From a checkpoint of a small transformer trained on Wikipedia.
Size: 4 heads of 32 (2 for keys and values), MLP 1024 ReLU, vocabulary 1564, 4.29M parameters.
Each number is 500 + 50 x the weight over its row's rms, rounded and kept within 0 to 999. Layers, rows and columns count from 0. Numbers have three digits each. The size before them is the row's rms in percent of the matrix's.

# layer 8 MLP up, 1024x128, rms 0.193, rows 528-582, columns 0-127
098:544503428606440525512450469523556450540477582454563500473462469543528645508560440445471436566528514478507521492478461546515406551539515577465540533475493484472459509499533476675478490526466564550462522424431513516493501499564517488546485484559504472599585554439494548508437483402451524507574465475572521489496461451414542553474531428538443446474518470536496569447533485486533557374405
097:516511515528474497567604487520446548526478388494437478513510551498491438440542479399664493473625497509474504497457459526521489443517520448501435530474511550415599498530547561504467493509517506538556441523528479560492412490461526531487417435471529585441449455550477542556447533481459476494441575440588536443491603567492446468475508400553533517574499469427533523441447488524447457626491
103:466533590542580440464512522504415450510559532518509498611502432508500535488508536456456467489502487464464524402532553523421434487608435521558469523612473454442409447518549513584465477499497444417369528482440424480557557506468572524526510437537616569381581477481480436475575434446527518496539530499515514502455535531544587478562472473500488441532456518456474474474502578496573478557527
093:520444494546448423552490471476496515423514538529481495537601458465509439483492422516542461554382522369538482496558579515516404558480549443473458473563454492601559438434505502361594542505499464582590521572496503449537473421556513488512475499528567503517488545520496538481497427590465399566463515440450541529483557509561465570487485392507533585532554458511517537438520546548473496513529
104:458519624516510594535537532462551477558624448622549480461425476515453542504427573487552458516540490467410489397571508471447606496550491491516455507520521504552529467499554552469545502561529485524492499439586494522613415564504417484548526503472512457470533418631494439523510498484528441514430526455599455521507475461550400525495417456531513520452457470492519551522441451565498503494436
116:433453479445437426515531415609533505476528537598452499489459515463436480540436531491476527485508537572436477362524457507471523506584510513471545496433551513518511474472498543510516398358549470664478477544567418486568475492432543572518479523459577503502453523515466457515419488361513540457503503555514472541538371593513500444511452531519481541529447476474539508454491522449505546522497
089:529476554522518539577464540494529471505523479539553518477530534479434407480451519510408555481584485588583493514523572513456591484527479482593492483540564534607539467382525482522487543457492476587528588565500545451499463531447561509427442513493543507498450460502534546547414505434565488454424547500430430566413508437573485610433576470600600475518546461524456476457427503471497556542472
099:521431524529571578499346443558545482498496476523503546512497512497460488537481514518509530596528545450452540462593446458521421580532527593549542437491541502453430467493476501469485540555531526534524454462495466490561507524538436567450505507505482419478596464517395557441435532486463332489468508501547557595568399417505505510590541553476401537480469444513480472417513421509482465511486
095:443583564512542471465442470507410521469493510469511552581572518467477409584641538442496472441488516485536547517418445423401535470599489477539465497537520454613544524478442484500456497501399548438495449503511511519559452466553536519458498491524492500535525461385471422466505605496536566447520578590437524597534601478526492458534477422547505488462437484459538428470418455493490498534510
104:512494539492480514477514627541522503588501497569508504455485475424525490452380528472538464556428434505427493472589511466477420484501520565555410475481510386485514484571485395503510527534539492573491493460498482488504544530566621426482524457494581400470463531506512475466591467580567367511458535492553566598542502463597529511509560466444483463525564503418507517478421534478526558458561
082:433543524471457578471576552477483499494587563421515417591493384530559493507569539507514422492536478503456564498469545519463430445508485470473503572591513582522525426525539516543435516575445457482458538520422476538485466462500458558388480466538512435504501543552617471485506515521465447529585477536455467541526548496465483533512536438535550490563583418579522490629442455418557554557573
103:453563549503526499383536406469528474508477483534593491475531463543547492433507620474446498470515442419524490502439460457499511495517490446468492581519502375527512510520543471563519488523444574472509522563413495511476502559472476423503409547584521506409495544501543463419439456496498481580543601460495502579478588501524552441365540477505583421500576468489548411534544454511516400518571
116:623551506541492457582444458474559504468554523496453475426422521541467487568530498495499436553463511478503517521545525484574437611494542495422525479443485458530477490553497470447417561553474434542544456532467519450531481507505525509545529592495493471568592485514509539484418529528341507495498482535520486504525433564503398408449542592485343408550504513508596498553493541497554499432431
088:472393594624523486457427494495514543619466493513505527523453474363534501497481480545468449585518507503523497424484496553507501519524532525520434426436396544501455476399499489529474561534492517474539498544583596526382538501494614483580460433496541442498452416486507548483594516581553478465509564506492504448498559603550502588419521485470531434471506555477450517488501476443514556514446
092:586540446566534567520432366505571434626523551566500495440583482523553479534403552416454468537477477541544527420422474440517510539478504568505443594504539463471501486516493452501553568497527462509479494498612639525586409459473480490551449431485535473457542506534494505442452622486492491512499551469549469512553471554485540537494449511457512526486560473569528534548454490488587562428529
090:551569544458418521487407441501524467488449524491585548524513428524494462532450506486472455517591514603479496463495615508458497529461559434419601484585528524486476450510467373523470614541501453555493468490527460558534509486494531428515551522600499399508532472419540491538598545468444407497484537563533554477484545564516367456513457493589479492547475506411491470501512481480489522423423
105:532420451489481476593460504486467467451488513550527545434543444508515374376465472554493539552489447505494467507530543538504539462487540473493435495559605510473458602579430462512479530482460464395599579484549441522459559501543525453512629478423441588437522489516491543468534513419531427450580570516494507451490531503503522502507506544489422417530536415519382558459520441547568523522457
102:512521546551560492525485428481565548447426524370513441582484531511509574476421498514430461549508537562552479553459582522488427519550467504475423490454510563469591524549547495464488530551426470507431490533483469469436559606559528363427484495499515476563507473435532517529476498436532420451485432533370541433549554581550517443496568493485448551483500553474577567439560590549486506493497
108:585523538534570444480522385513433576503538583451524525541579460536398496510554441470451429536497467446464498538503514600462463400477337545480476559524589503500506497558428527454503560423420465512478530588536481510505551534452405479446490449469547493526539468567494555515535503523522456491517562454535540378511499496470527512502482449580543429554435447469567516515537488461546397494549
094:516447427450525439513449554506523580586538592482543418502541397426578452499518473450487472498448563485561514463613425497607454486578456526551513588453596481519521499548553449504518375419517502538482473533437443525484514573439494544482504373551527460502500475392543492567489511513495488525418495520548589398526553516472525532475474486411465569474442531476533450443509524510473519539502
098:445452497528470507398537489545501523472534536449481583504490519370569391560470482574446475514470449484536528481521536464465551462549522486420582601504583398439500455537484487543467555351373441488454472488495499535590509568459510462476479521549462583433478498472519603472523510472481490478455581454517478520419498509485557514471559452490539416538492508585463534505449518565571583552506
090:558580536472536569533524422565583513478550514463503528491575438456585475512394470473499482492409536553473413448487543598429427483503526551420456470417544540467500499559564430531449527529436528475494467404572463496526515529535475525546524477396483475558466524495443556483471424524493518511570484493431490483430464433498553443546481438557426494610572538536520363520558499405500530485469
116:497588428493585417518396444499548512570501584513435516469425433479523497563504522553467574491527491478588446473404508405528545485530487507524535499451454667592507486526491485451487532567438408566481490457482433456496385465509525519501463538478531542531584538460462622481456531531429537498544458457536566551480454533539521542506556481473464462516408567610478545511467523468497532541509
101:483567455444576516539512543479440525524477452418446468399469472424488501533499566447533481486433569491516486444523542618479471513541503518443454573469561490512547466481441502485555523500384608542533523560455522415472440508497455489449395437597571564516525498459533509493586430564513450614528478438505505567532444547651535503546512514512456531499573436412497518575474548527467508525511
106:508452537525546513441641488578552474506461574532491578489515514458509462503492479496541352459533508622448502507535494520545553424585491431513479563520507532434564443501500503562419408443482509407404551540593450625483478495443471489566566508496474478393511472467474507539488465457370538572490568521532478502513457424506455452440466507492500481561503505526492481400482436467486544489503
100:526604516484478521495460432442545564505518402492502515491537477526577395476501475531505429592475493437455553492517493467413506494493490496519515550584470495450418462630521397465578562554519460443505498478530543541523487521424465589563424528530528484432463545494537548397478510487423411535502424399462498546492471561438399442516413454501560515566516408442516483450452542545555522517462
095:574474461489391542475560486445466550530576485494559478454531482466458452521544475542445372525531533562463481416490490480470498513472559495466506530371486514527468458520504446595528498485506501546527505579466503507607448500476448461396495477451586426574542490451523495494365454396418556496505501440537488518579396539502493516505552519502592570545526542504576601552511444453591479466515
104:484572502506469518536484451433516588368487493539535425536509544471496482459536479499571457432512490571566501477502423528398423550411532575498457454554522497525463405494542572484556511468526442657508496550514466495548531447450510465501440552525592563504484420574434493484544509524488518638498585491554479544508490525636475535379480504548530519501488477475539517429430478557520483481505
116:536462471478456492485500510539541416499505600508393493583550491611449421530582522500499487595451436478514515518499525485357501474512437453473507489414438441516514523629492484485468502566472491497489469519582493482446492402359508506549496459511509423548472455520505542530462456501552465501516476566531518567573540528503512602525493391559601422468458471511540522508548440608504464481563
091:500446525539564557424523469477545525507522475461525499564497509557453520455515451532485462437554463538489520455543477509527462505552483473376601391482425430507491479494566469449523451592535454521498419495465495517458478529615530590467448483417464540571414529509409513480504597531509522431479482495497473497474446516423486546503607488491548548507435380589455497357471406440534507464436
084:450533444500468472480362456476516390474461517503491473539409462453504542446510503466521460612537462559467485496572590575523516567565587441466513538560501462457524473491501507530502490533481510433553491589519632433565554431477535560455536428437470480558554552503493516525495508532495455467514382517587405482505537537445417472486494545551422476440532584507525439546495535471634532494471
102:471507366525489498588496451482444572544517431476570613475564472502428529516456518450470369490445524500446436478408564487572515527516469494510436509576480441462516539509491426526519505522478469530465429492413541501431419532478422585472463624551552536527501647415515544490529519519454457517536521456500572500388403498539523424530541497544512539533533491495500554528493546477482519429471
101:457419480428504493439596530458506576525540496528512492495534443537469495540513462501477524524551526565440518552479460454503542415584565510518492639548498478498453548507549448541437518465451513506559391534470508392441445513438382607446439509401566529422507490643555580464486499435555532484563524457486540408481481472508498491504451571586499512495434469589522482484541514554522450479505
089:505414568442567488521516498573428431425488465476420578546434498487411507546446513535499505516485512582581439415456575509404409483485519489557508483524440528485526369565494524416467460439528519514590533539554388477490503509571530533600455516550514493477470555537466489462417540397495477529515527532482502545401433454469442545473429531549532448430550465549512471569442509562508476506448
094:548528546532485485580462429519469549501485435522490579471507486524598516451495558458489556478509508520435495583464390569493490503582485476543508436547527516473527497426526499465510497543545432580497430531584462462505515570498466499442407494566446546526351476508498521566493512591399419519578464524542490583428479434514391499429562542464526488483513481597384584493491506451476415471479
107:460415553515579634467514524532533425451551568514492487510438524504471489487512563482491452543463456496434396403524515519520523481535542480594457438386537591494491562581536443462496419508438495464468551483472497597506417563551594511554534492487603459504497528524505522530533582624531524495470526512520462454554447567459445411558510592461465480537509536471408468525480494498528585563486
090:492491507496458496432497532458395466538461540565486500568402474463472504472483485498506448672525470465485412544478526636484428612528461439513490480480469504628474535420524531560563531421502521500442514541520488460508523473601442467555486491462473476458455507471517554540595512522434435450547514543537574450486416548513472455534431566502580491527568551512487428552501563505594455429516
106:500435469545484499513464545557468441533563467476487447516573451443477501547554468450519456447548474451485437520555618436519524477546461458475487500523496546524549510450469460488575595504478528514443468587500442490518489558396516383423415557462457519491487470573489547592457514473415565512471544638630578459526456424442449452521508495520506464575469584517597494508506565530515498557414
093:478503545553429530475523568533529423524484490489533431563452459527550496534551502526449450607413541592386563523502504583517545575534436535509475568465572472453532379500449446498508484485449533507491487516523445513473530554488536467593453485481585349458452562438522467496570436528522550441473469396408476525520525476553513571613506479506385446508469490542464519498457477486589515506522
098:505503414535542515467519486482461558517405522551488482539449503474511502537499564398572473458576611539449473555502498459515410546461451536519545404553453448581493450523475524489538484508512504505507437481510463420460556534492551477578610501470444429521548490417362541433549460480411504489519556471511620594463562467609442582555503494460515539562485511513528420552460452474525526512416
087:519460579491494543452593488471490477482477480529489512558509517375531434595488435460463479589423608588523527534465427427585530407555455590521472415473493529496459458532535564531472432456386492495475473478512541535540486459539590480520509489452452533435541421468545439550453487509546418473455519468490481457533531401496459543450528521414443586549494539489602582558485534487577518500537
100:459495613563511439548526502437534502522519492544565450587426458569520502450533528441465531527444487528481464417571580507493483522429431520528452470406475555483549553476429589449399552443545498561460518540501438567528571498439490511474443508480487482433626444574456430440486519451528506480476508539477509595589480486631487486482490503533479476524427519573462513521542405463585458451423
096:517533542554505509533479442468521543479546446494495520495495388533498443504490503511567412446505492438522391479456549470401522527495451560625500463480579404479522501418434513499476419498395443481462479402512465512527502443452519533561574372557463544454363584499584553567513516516513510438491490530534504489536476600515493573424464500500519513533529444509432503402500518565545489561567
106:481467446408512523462444529492501487507481580555500437554477555461562488433456468498555372574457534522596490466512521521464520579545463403571509460524467460530574532497457583451507488490548465500500522484517518470550487535480496489485586528406539413490530444555460546548473562405495553382547467458622527582576508406480546587620395514486463507525485465519527515529449483417520522435503
110:473476491480474516605537481448560460486560513510491571420564426491484507520542485439518507484508487402528531479530428567504527565530561396488467473456556480495475511548519532503413468448451478576509406562499445496524465549542417533542522427462468513390378508523478489511521541519486503519504527531532402458526510494500396586535445485413536513627569461460454492472457380535476503603374
114:440554472477449429561507529473517545531525505501470496546527397490511424484450440501330561467475506556492398516411498526557513470546528404599527439450427419463537471553542452505555461492470454547632512530533566491548552511591521429499470496465494559538586484455565511527489447522450508479500537473473508435555429483593561415522408510536496523500496511500584497467438504558499610524533
105:520512587492525530456413456491498514494498503588460458524432438499487510656494578414453426505488585510496462442488511531436550502484503514451561558500506452615533503401560516493437539469479466494532517382519570551498494484503460488483447488468497544414517481542460461505488598518460499464518564532563456475498490623428504546430497459627399596430567532460457481430528525500529454421520
104:489610554501515508605541461537447494470538528526449458515488477365490478509593483485489625545488520505459433446554493538514478476549533507526437433457532483401503491515511449553550631475551439494523506405484448508515497432430540472406476532525605523620423484516552518559489494597622482523476548479500478490477576467541528452549515434513532493496491494542507612550449538530506599493463
093:538457455479490478551444434431351522459539430549548522515542506542475480555473544469572478454567466459479479514434451436605563471484550543457503504459475479574529532535436503388540419449470514509485548574490557523514479467484500534494394448526558470520484517509469518526462466506621464435598542480448526547559519506597514499480509476533462483474538478574434372493522518547402500429355
102:491470455496480474582443512511435482405494574568559515571449478448531535445515459473497482487518544431525449556505410505502485398515440535552423493597482544483548500506545497508513475513511582511464478513516586475555516564582576459497400434631455496435544459507448466526414540426505509474492469443552435515625374539517559528543474408563437517441525455467461482498434501508502610461527
096:519475475433481482475427530581507570549429524474581480566539511578486532479471477541485545548510512506539500551558404534574481515547564473488503577501555472425458410511444486497516450407565569532486493481531626493460478454539530577428533559455533531515535485491475560406495518445509503556465589478517481525519449407506471539310465493487436512480442496545389556416518417579511464522471
102:513457521420543553426496585584436523505512503558383515519550415495555533666494567579491488500505495590457586455488513448434493518530512549445461530484459486449518508508452489558608459408498503562511444440466518473500547500548406570522460504570542360545500485506436629491469538449493496428465548481438508485587531491438491527456504450418491460541508485519476468517465447504490501472420
100:507519558461541472427486562507397491582509452447501496508503516392529493553526513487435534546529505582591452423445504485540469514489567460548569550469552508526583511435558425481409490450423442451468526553515486580562444488521572538455431479481478517509508422481502486533544547496482511329487471563439574566448482516538505437496477397416502503466578493538608523448475508433457574512427
098:556491510484510520521386498536531523405526513530531403443580473446469514521544566527500521500543422525505490393472574422564496486524427466520500489484477504504535560446527497540486473493460531640474475502466514480541443651508533496476520433521432500413494558492446469544405518511425476441407556440466578578517564367506493534548445442535500492558530576538479498526478565424502490464387
100:454602474460534467614498455488551554491547407510368461467536505565542445519491508487456504438508554533531463467505585445462434516470405457522532484503501440497605515420461521522459563470486496580476461624546560491486473568491524479447526538514473571523585475395520515549499428468449507419547551450552552435635505525546540437458495469492430508473417582492597497457480464542486517478472
# layer 8 MLP down (transposed), 1024x128, rms 0.198, rows 528-581, columns 0-127
101:464514452363535551469467449453460563446530533501482534571584542434477408524521543533510565475550426510563491487561467431520434470481506391477499461622518532403566569499418496425492567440570545464504521553549508394488486566494476484473504489453393481479475506507519484516559542575471470501431589471469427513557432490416455485542459555448498479493510475498511551564498436569563406545560
095:478539501517468467429507456471516507472493473505561463477556514548585422570496489554535393448571503552520487508541507536553466475379533536510488478499430494550543485536474543576400529443463513494538499504492583340560489504519427558541561550533460584380520426451470522524456460554466536497517449520484484483467464467551506432391518514497420529627479519464489516476461537526351577487419
094:477530416492515490497576524563452549449525471549448481553428513505475379440481525517541375497565555490549475408444508530448514540437488589445461493459492496532490504522552510570545533467543462548571444464533565509539589564456426504576516473510404506508438527482536463529591475573458525509445459543433490484504496524493525536464627501461497508607579562474551630545553546560559597465516
098:555491543557527515513524497457399524510432510616517542478488464460607436515460512567528493587521491451497558541490515470481548478549481526503527464555619468494520592474481549432466615498507471441470487539501428469549402514629597482489559442502559485514455453478500456428518500518471488460476584373533521448520486499419549452437541623503526521556447475419495501454524510418516549439412
101:577500496620542565470418537439500444474518516451472514437531572474497528527595512517502511517503600475481518437542540490549468559459562558472523479468516479540456477418498501558512470519559472446538488480454510502354433573499553492593587403488489493472543484506403443508519514625535483516416512621511585535611490449486508490508583506503585442471511442423549474421494516490468492590525
101:527442480537517551522463537485493461465526459379568510494567540561461510609443515478539561544494410462500439562476473485489492399427505546430458537499493428512486482427432461453504634439519545582523468529557558560474463514616508464490513491566427382453568566510392500440502496542533466530482544513519469482558523542487547567601595549459450469516453534567442474519585521529559493474513
089:562484522521554459465505522488532595465538652503478531505535514421505499460541471515483394406469491533512493402444411573498494556557511554477460525547534460423395576486499499603498428512587496423523484498534453511562445568453474479470501476534528585443519537552536431420495514617477583497508496527568429460471453579460456452488486489500496499468455453480579481494450596595476411520490
098:475491452394500482506596483485469542499504516421496462514493417507519527398504529502451480446530449490509577469562445518443442464473430442484501463582498584492514463513492528493492641473463456429507508521403548550507568464497511602450332501462407533525482487510524538618521599478445521538519481466481503516488579433538429506452502432478479529507516405463491534443482527529534651508454
094:605468448462526523532439419579577461457499490468521425427653418513508494433452478543500490487528512514450463457536448415478524609516516567457536488537505502504563549529515361499486469555516482535473563453427510504549502544528539596482536413419560428489499548471470558526482456529492485463495510473505524479496526606559463479576482494531439417536621502517469468541449453610421476445529
103:460502512491503528437460516555456549538471404513613486526477515540463519521491538620531532497508446513477563503615463528398454439540420417507515594534513509553420552501522585417496451520471431533512551551488553507471577627533415422584549565475529516520546466490464564460454531530443434442462523482500563488515485500546555519463521470484530496542508570468504536604415482434419443547404
090:484505512541502454552511472442468505584554584525509459460480555497574563611465557551531471529453479500433399614534556497492492547483535471485703488532466527513389533399583569430501533511516479469567544474555524556515506356524498407547549497534579453471527544573517490523502469501451538508573564487521528530489477475531544492473565473494479480557562539482471473460518496566457466586544
090:538437606502452515389413606461491443462457419496390452480471442424584416590476474430507559556501408534505407496497549551481461471483513529497573557594538571537549534519488391428518470476455381435478515568458473531498454494534611532535504478448562456538515408471482478435522480491601471541488473520513492517467469542486471560542464505439497547551464494493493491503455514478490470481416
119:490540504410510461537425500537421469481518478500470427413543485515582498400558511568482601475470439449469398440562491561391396563532505453447462520506450491526617452489590521460536524547441491568512513526465502501541463475432489550528472535478544573434546479459515525443518500570403563488576434505610495455492492477447485465518451453461405503508427564540470444544556520422487561554519
097:455556527403519454570476513466494602499538478501438518459531431527506472495500447556525447542509505536571522611570387539573495466514465378557453558503522504459521381466455414495514531557456529519513482576521513458509551452533458455562568426441490512503506538483513491473409540406527370430516498529473571496524450410397521434424514520534493525554422441548587511502422488483517492485546
102:497510551495471484449598602493473449399502456443541512453409525450462458542502476461490526380521458509527442488451433526505486528500488441532552488517538548538502530474505562438485528531495533565513551536472457435516587596570534511339556554482607445438471585535518498482478426472608538461506510534520465514498509419544476383521564364482491432538439495482481542448500436520572533486536
094:419459436527506541470466504525576458478521491618512485574466475438476491526447529507536559535489419546399445453486535439466486444534538570428513525528506536580494464499516603492548563346550452445429623506489478500468456520521458465533478460464535537432537519485465433427529575485486480582421467451458461548494451559459527551498471588463420485527531471518361490433530429564495565529508
105:487468371496488461502546544542511459499437496567439548461474515449550526412523555543468563521514603460479495567485479522560542488529477626458598539474602513511413519444445470494469446482488445638467503507522421483509498400506499573486519508541419469473621476553433509446529513559506523507499478532389523475575482444453620497533447490513543413437480562502483450539568453534444526479474
101:494474524504497419499454514494508484438616542580381480533440435424471547520507501450542500505530557311530549493498445473452405494453553554468542563509421415476517464478479591581455500548487511543446520489528525505468506544479471535476488519424478550482476496498503555519554462622473506399570531495516530528489565499542567418534393456460451436479551566486447463538499547625472490466523
106:455521547540484511522547593408497566508480537563598413542486606498546544515524530521458404477577490563532494554469453444455551475498468533525506464537420458541525567463630455549490556451416523522538422430474541501531425506494585449492591508491523513367537434544523467448422502510466484494585463459466493450515579471510437428574496568451448529536549506451502437473506399534427488524492
095:543362427572522536543495482560522516538478505486431548511403468497392511507563513418564494366565609458529524504472516437412448482519472522440542531485420506511487395511579564527538505489572493438464475586505488442433521473507566485448417453524519560534562474570515528503542502470449446432511444413519522465444416471464576505481431577496564448518521544490527486538495526557515592457471
098:466493508531495516499425561587532512550528498496491536570444459587585553568500500400504422465553547474447533543559449461520525481503409575565551529507450512587415536516472455508507376395523581587504513570540486509455494466563544458510491461486517472424457459569453578492443409570512499491409486600487480514480449466593492472443450521476469478514495517525629518460427450467563529437465
086:503451533572565468527497510567380542486423485479483494387513494514545535504399457454386597462553425587557499491522463458555441468508522480504493506548522521501480404476514564431581517494558514450500472494521502529529530587533612455458560484539561562478571431470529401557507447439480527518493566441368447475498537488517565482527399458561477499472495451455489573527545468507483422586474
112:565489470525611568577471508436445498466551515498509491487515530562574543472498474526422532483474444509465557411448544456626475471510485542507513453480446519528505479516512509470532492579516392511543362572466493532416531567530541488445432458508446567580429423566538442512520494497504554488529544535590546500591443461542452463458604464470364483498523474444545507414527460470607526493488
092:515438468493488542562552605576454516537429572488515468485531412504472554425500460489457521493539485487486483491526594462567536470485458535553553429527496524557472562504464499523450513585483492593583402471574496540415526457496550467549588492535409482505504583420437537425572480549521522464552460490478527494431380422457448386477481474530457560498573410552546527510582527452535523581553
112:467467618450541575494411467582538519560456476481538427546465462572613444554529515536479477493546547585478498550564507557473398391599540575388488566509502545445561518461389464595478466452476547485530467472463536537524441428467544471509457510515478447535476504435532477467501491526540465457600537549579505483566558415575520499535596473454556463504545539473511482505507510457460489462442
097:458414500321580556443462509534445476477472495545583547454563506598443546445503592478516490532508532559489451500555459563523539518531562511581505460546487551441554509488566579538445470487478423572577632518460482471506467442547599503514444556519573564473525443516518481501494439466495565513423519565461461555534461431495539521560586529514495510441460494575439449511552471477536414487512
102:491581521435539549598517509508474512566442472544514487506545520491489568565424423589566459389437550366483521615530487545490513536516480508503444463499460545529508519526464487476532536354445454514561432619413519462467613519375566503522448473523465472480467465503491536496555509541482556502441447591555515434485501444515463523584522527456461442509522499551549494571551465518455561505519
111:397532451449450458443560497538451433439408483474517506487503576535454559424583533535568542528577427487489451484446570525486498503493582525494499588532555470498419458536629431578550494542510503577457481456525544523513490433479486454572493487406472554562594501486467485578462573534520566485548537518465477452419457535516462541557428444510525429498476586459528535575515508505493407381477
101:463480585517511569556548454404533444463402539509431533459475443537533502574446422492443530497513507403504469508605568477399527518475439493473481486484509538456556503514420502499501474522507499479478491503517412584468452459515484494473422504491516452581409484515415403521456451505528438440545493416466492624484503577456504571540521542514612480491588443472595441471526505427445395491564
100:479556464462599447508555523466426451502520528557532433547472475522563525515511465456460605553605502569490466607551504408511528453559571481450459566516544539458532401492528470549448544540514460537470457536536437545499497500510421492442529506445391498473532533468414515536502568530468506509433435490500565578518428458491506481535506495513563556512419427628425482419569426603531444447503
087:516433539475495454563535532559489500568534523488480442431555514453503549446478478553529549528481521432503466462551548494490492538488496543427495521509517446489510520442495533412434502490500561510407452480563535409404480599499470539528450469646469423493509500451528413474506556574576528446550526435467514638454625469508477506527551461538505603568501535536407533507445566485602598452464
098:489442470471479555470575596406535509420550592415473546481496476455543637564507524423475470507578516503511634442498524492500484511543542510492503536507514536466490429548450440546387489477428495593469487486469457502482558453479645491483435515456508482504415557507487428482554550535520518449494495500472505515462401570513522549555559437533445421558616464579495476509525545522477437464444
107:522402546580440545532482484453515524540514484486482616472522559467507577540490462496514478550476441476534539585460500461563458540471405503514518463490453471525431483550532489466606530577517575443576479538527545487575536409506540414553513494429453591481381522499536414416506538501442464446491509367609538445557547466452560516506507514543554492564509607496508562580507520456476524462441
097:547512542477518485511520466530588561458541599585582480520558499563483491437530452498489409520526472448457534559544461485544489483521474477528568434466563504526469638448516488519413467607498501556481467352484579486494483504473527470385525516462474632479456491564463496539577499532476522481556540520573468460576485487483491474532521430379483492590400452490525500449506421497460524452409
100:547399488605521456516438482416518499560507473526491492471546573446431504484477468459456496459508436518608419436443510374438533477452568449549499528464532441467517534506487462495512411543571573505489549548512450467478482597584493417514527421466524504481542448432532574461493536423447405467499409431541424516556531553521444425537462567467474448446531460493479561495626519486516544547527
106:518543458434553457436464476487539421479401479503442472489557438424501532472486535578491517484535489396447429579447540470505492566482539470516548548548499524632491493516616384440507496524613571488527534540550498573498463437509558417430468526501517494514502509425492541495435463517594490447608472566474502483502457505505504504443493480359534497418522519571481570567486558541522463432563
097:419458532507550494471460457465529449413502512463491489567450520522631508543463461474444464380571557538538641399448460511582506487571542514550470594545533480510484421466436444483563449452467493453492428544484466482507497455481436433553464510530481471514488455505480478492467620435453591495502545465595448543420473443587567545487556548529502511551487517491463560536510585581485459520567
111:546503521458481493619501523478519507442434460575553460552414520562462546459611447495450575486497437388514476535491485477539598473569495574501531527520383461461514482504509511577513399557433467434478487498462509501469469574533430622482489468500486583520518584489531609571588506470453474470524395502586502488507502419481491475483452498521524546535512475556451533414597473475471550447437
091:515537496444483532486601523516450451595545513528467484494592471524394503531463417481573496544541534490475433465386537420480494471467543462416473460575540562563501494537541546503416424550568558440516538551486426442511501488499444433438464520451600512543423419599556538447488472486551548495491418560436639498594475549442490429473514432548448503500532525495473520474576498507488493449509
104:454517475443503544408524474484496507507517404442496488426403528466516527324527420536521471501528431547491501408450466503473461511521540473594548555416552533448477520425465570537585432426526519507481548460554470529497576509388420492398529506510522537584536506525486542371539540497573454575473511486503515493453599466495491421477446501486530464545465439467503548540517501399510525568498
105:575523431514448462486456539475440454523507532459631512477486536465540408426447521455501558549473423572437461532457570469485502472493525529459600425502600587544529519512563479489539471532585539473495465498521438500535482405502512455527531550417557437511420557497539472477600477428545532611467588512499474585458564413633511505487472546491455498474429437431471449493538450515443467520500
090:490521450468438510501488537416483526476444560463549555540579475383481490510518472460592555509495462490496560489395470455480547504546533434448485545452487475513506395543570460533556503496521462532439526484577514445477431452543541579509421441526386597497468434453380448516508528417505521450451481533498616500432474511440507527516488568448534547441574408512600509480566568438505575505558
090:480460450615494512476486520486471395424447377530444439535491512433471521513458440428439544522478507524442540425404498524510467473518480550442530515404446474460601554480515557470406487498504456554556532410515460454525565490497480445431468564509550470445631411473419467501439512533560464578516495497539531455453535465582470446424569488481468550528498466462590475562535493453461414473461
099:517510416360454501503517492563490494516455556528482522492509495490542492446525530447511570675589490411576564555470489607461552552459501454482511488489539496459563528479466434472584554525475521565457552498500486531465477530553558493472566543540512406527584529441508563520560525465505566521478636483342484458438470452495493497537506481521502494495423491593596575460441513514463497502500
096:502492476544403523513497523478493549420514510511533378464459513571478533503458435540568411505499587466438539452484517422475591492528616538512555476466489509520452545468531509540519493533519473594449476501487563508522499518597372496450453540575541450522549491471578508451458510530629443488505558456545573455559580549518463503519460560495564477604517589471551558550601557525541478498401
111:374468592424535528529533504423489466425435591475574423555546532511478600463505495520527492493476508525478470460435423550372487514396616491495521567499434565481553465403446443456564468488486358489497557470482513564502570471550507530438485495453444501475441481486494502448524519545513543585460464486431519599511494527444522497457515487424520492525501520440445481523614469517496538516583
103:501631482546466427521514579479516453510463423431501516466605534561550538451528517555530500467496525558546500494462506496551583582437485478472545479485540472366510510584503602496537514538426503497485566538503491484534523554475426536513584469524579536461574512555450473478465411431449433476420488488568500520458467503526508483651497491505482477503631457520580500534553500480513611395511
107:562498549483602474538483464473379430540555521585543558515542506499417514427580484443487551473502470556426496505571546417581568453475546426440446548523496485529487537459461474576449615414446464553494455449509579501476510557538496532533484466484487444528445475493584468487499598522524456507510484419406499499523546479459478551546454631479501498466446533454546432439496578455436422529430
098:435516501428425450496439503471606484419505598482499511460486502434481494514475469546507535502408544532499411481577446486392546411466541496429369520557417426481512564458534539409568514507494473458572509510480474477525466525493517533560509497461484537473474506361538427568454504411447475483518511503501403456509509579476549549495390564409588516518472553454546498457422443488484507547506
108:484534532542441403457480528456515467525528560480560706519526479495575489563478428443449521462544578513505481540457436439451506468549555552456466519551548507543459480511461504515517546482533466503503559501579525390521469513511432505412491473561420461486541518522557468422397480430486518420444482547575525446464476457434565513568440487495502477573471561497527458425466590414588468430519
095:627484591596442494489499443526454570403508518503430569522553451464531396527537496482458435501443516510518550481460510483497517448534522535579499560499431538620564640540452566478623529520551430494448453546490425547516506568490465416471574507474535509536409495433541514538518569498478479420509434542513539523419532512489514401526465530525438510541552439463493433504493558547541496490544
094:498492423585476532628533534448597452513465591476565551416491481530534562447443427547493503526502431556543549437436520533424486404484536465523548533481486497498534532513531471406404491466550515563462503501546500480476494378473565454463531474549458469565551555515507495461517468456511547596544604512481518406543497596484448481538610534509472600514501414445465550544519503438508470584469
092:477453521462429553528526486521404546394447525482565492538454454557456484537570587513510433526476411441441435575493444540552627525466548505492495475538540544435442500407553542520485476414530545600508499470509517494550492523469579561425509536407396500524501504553370537532484489611500511475475509564520489461457442457523461523575460481563474438414525452468559439495551514473415541513461
092:542512468485538475516448572497483587449545473504457491517448514411497557490546442484448480435501576412532559562558401473410431516552396418516514526491455388464572574399497503557556476532509489499554578530472525415527546619510520492453503521548442601493518474457498464460523472551512492483517514559537489494542563520486458423592538533463594446518450488546459379573481456576478536461455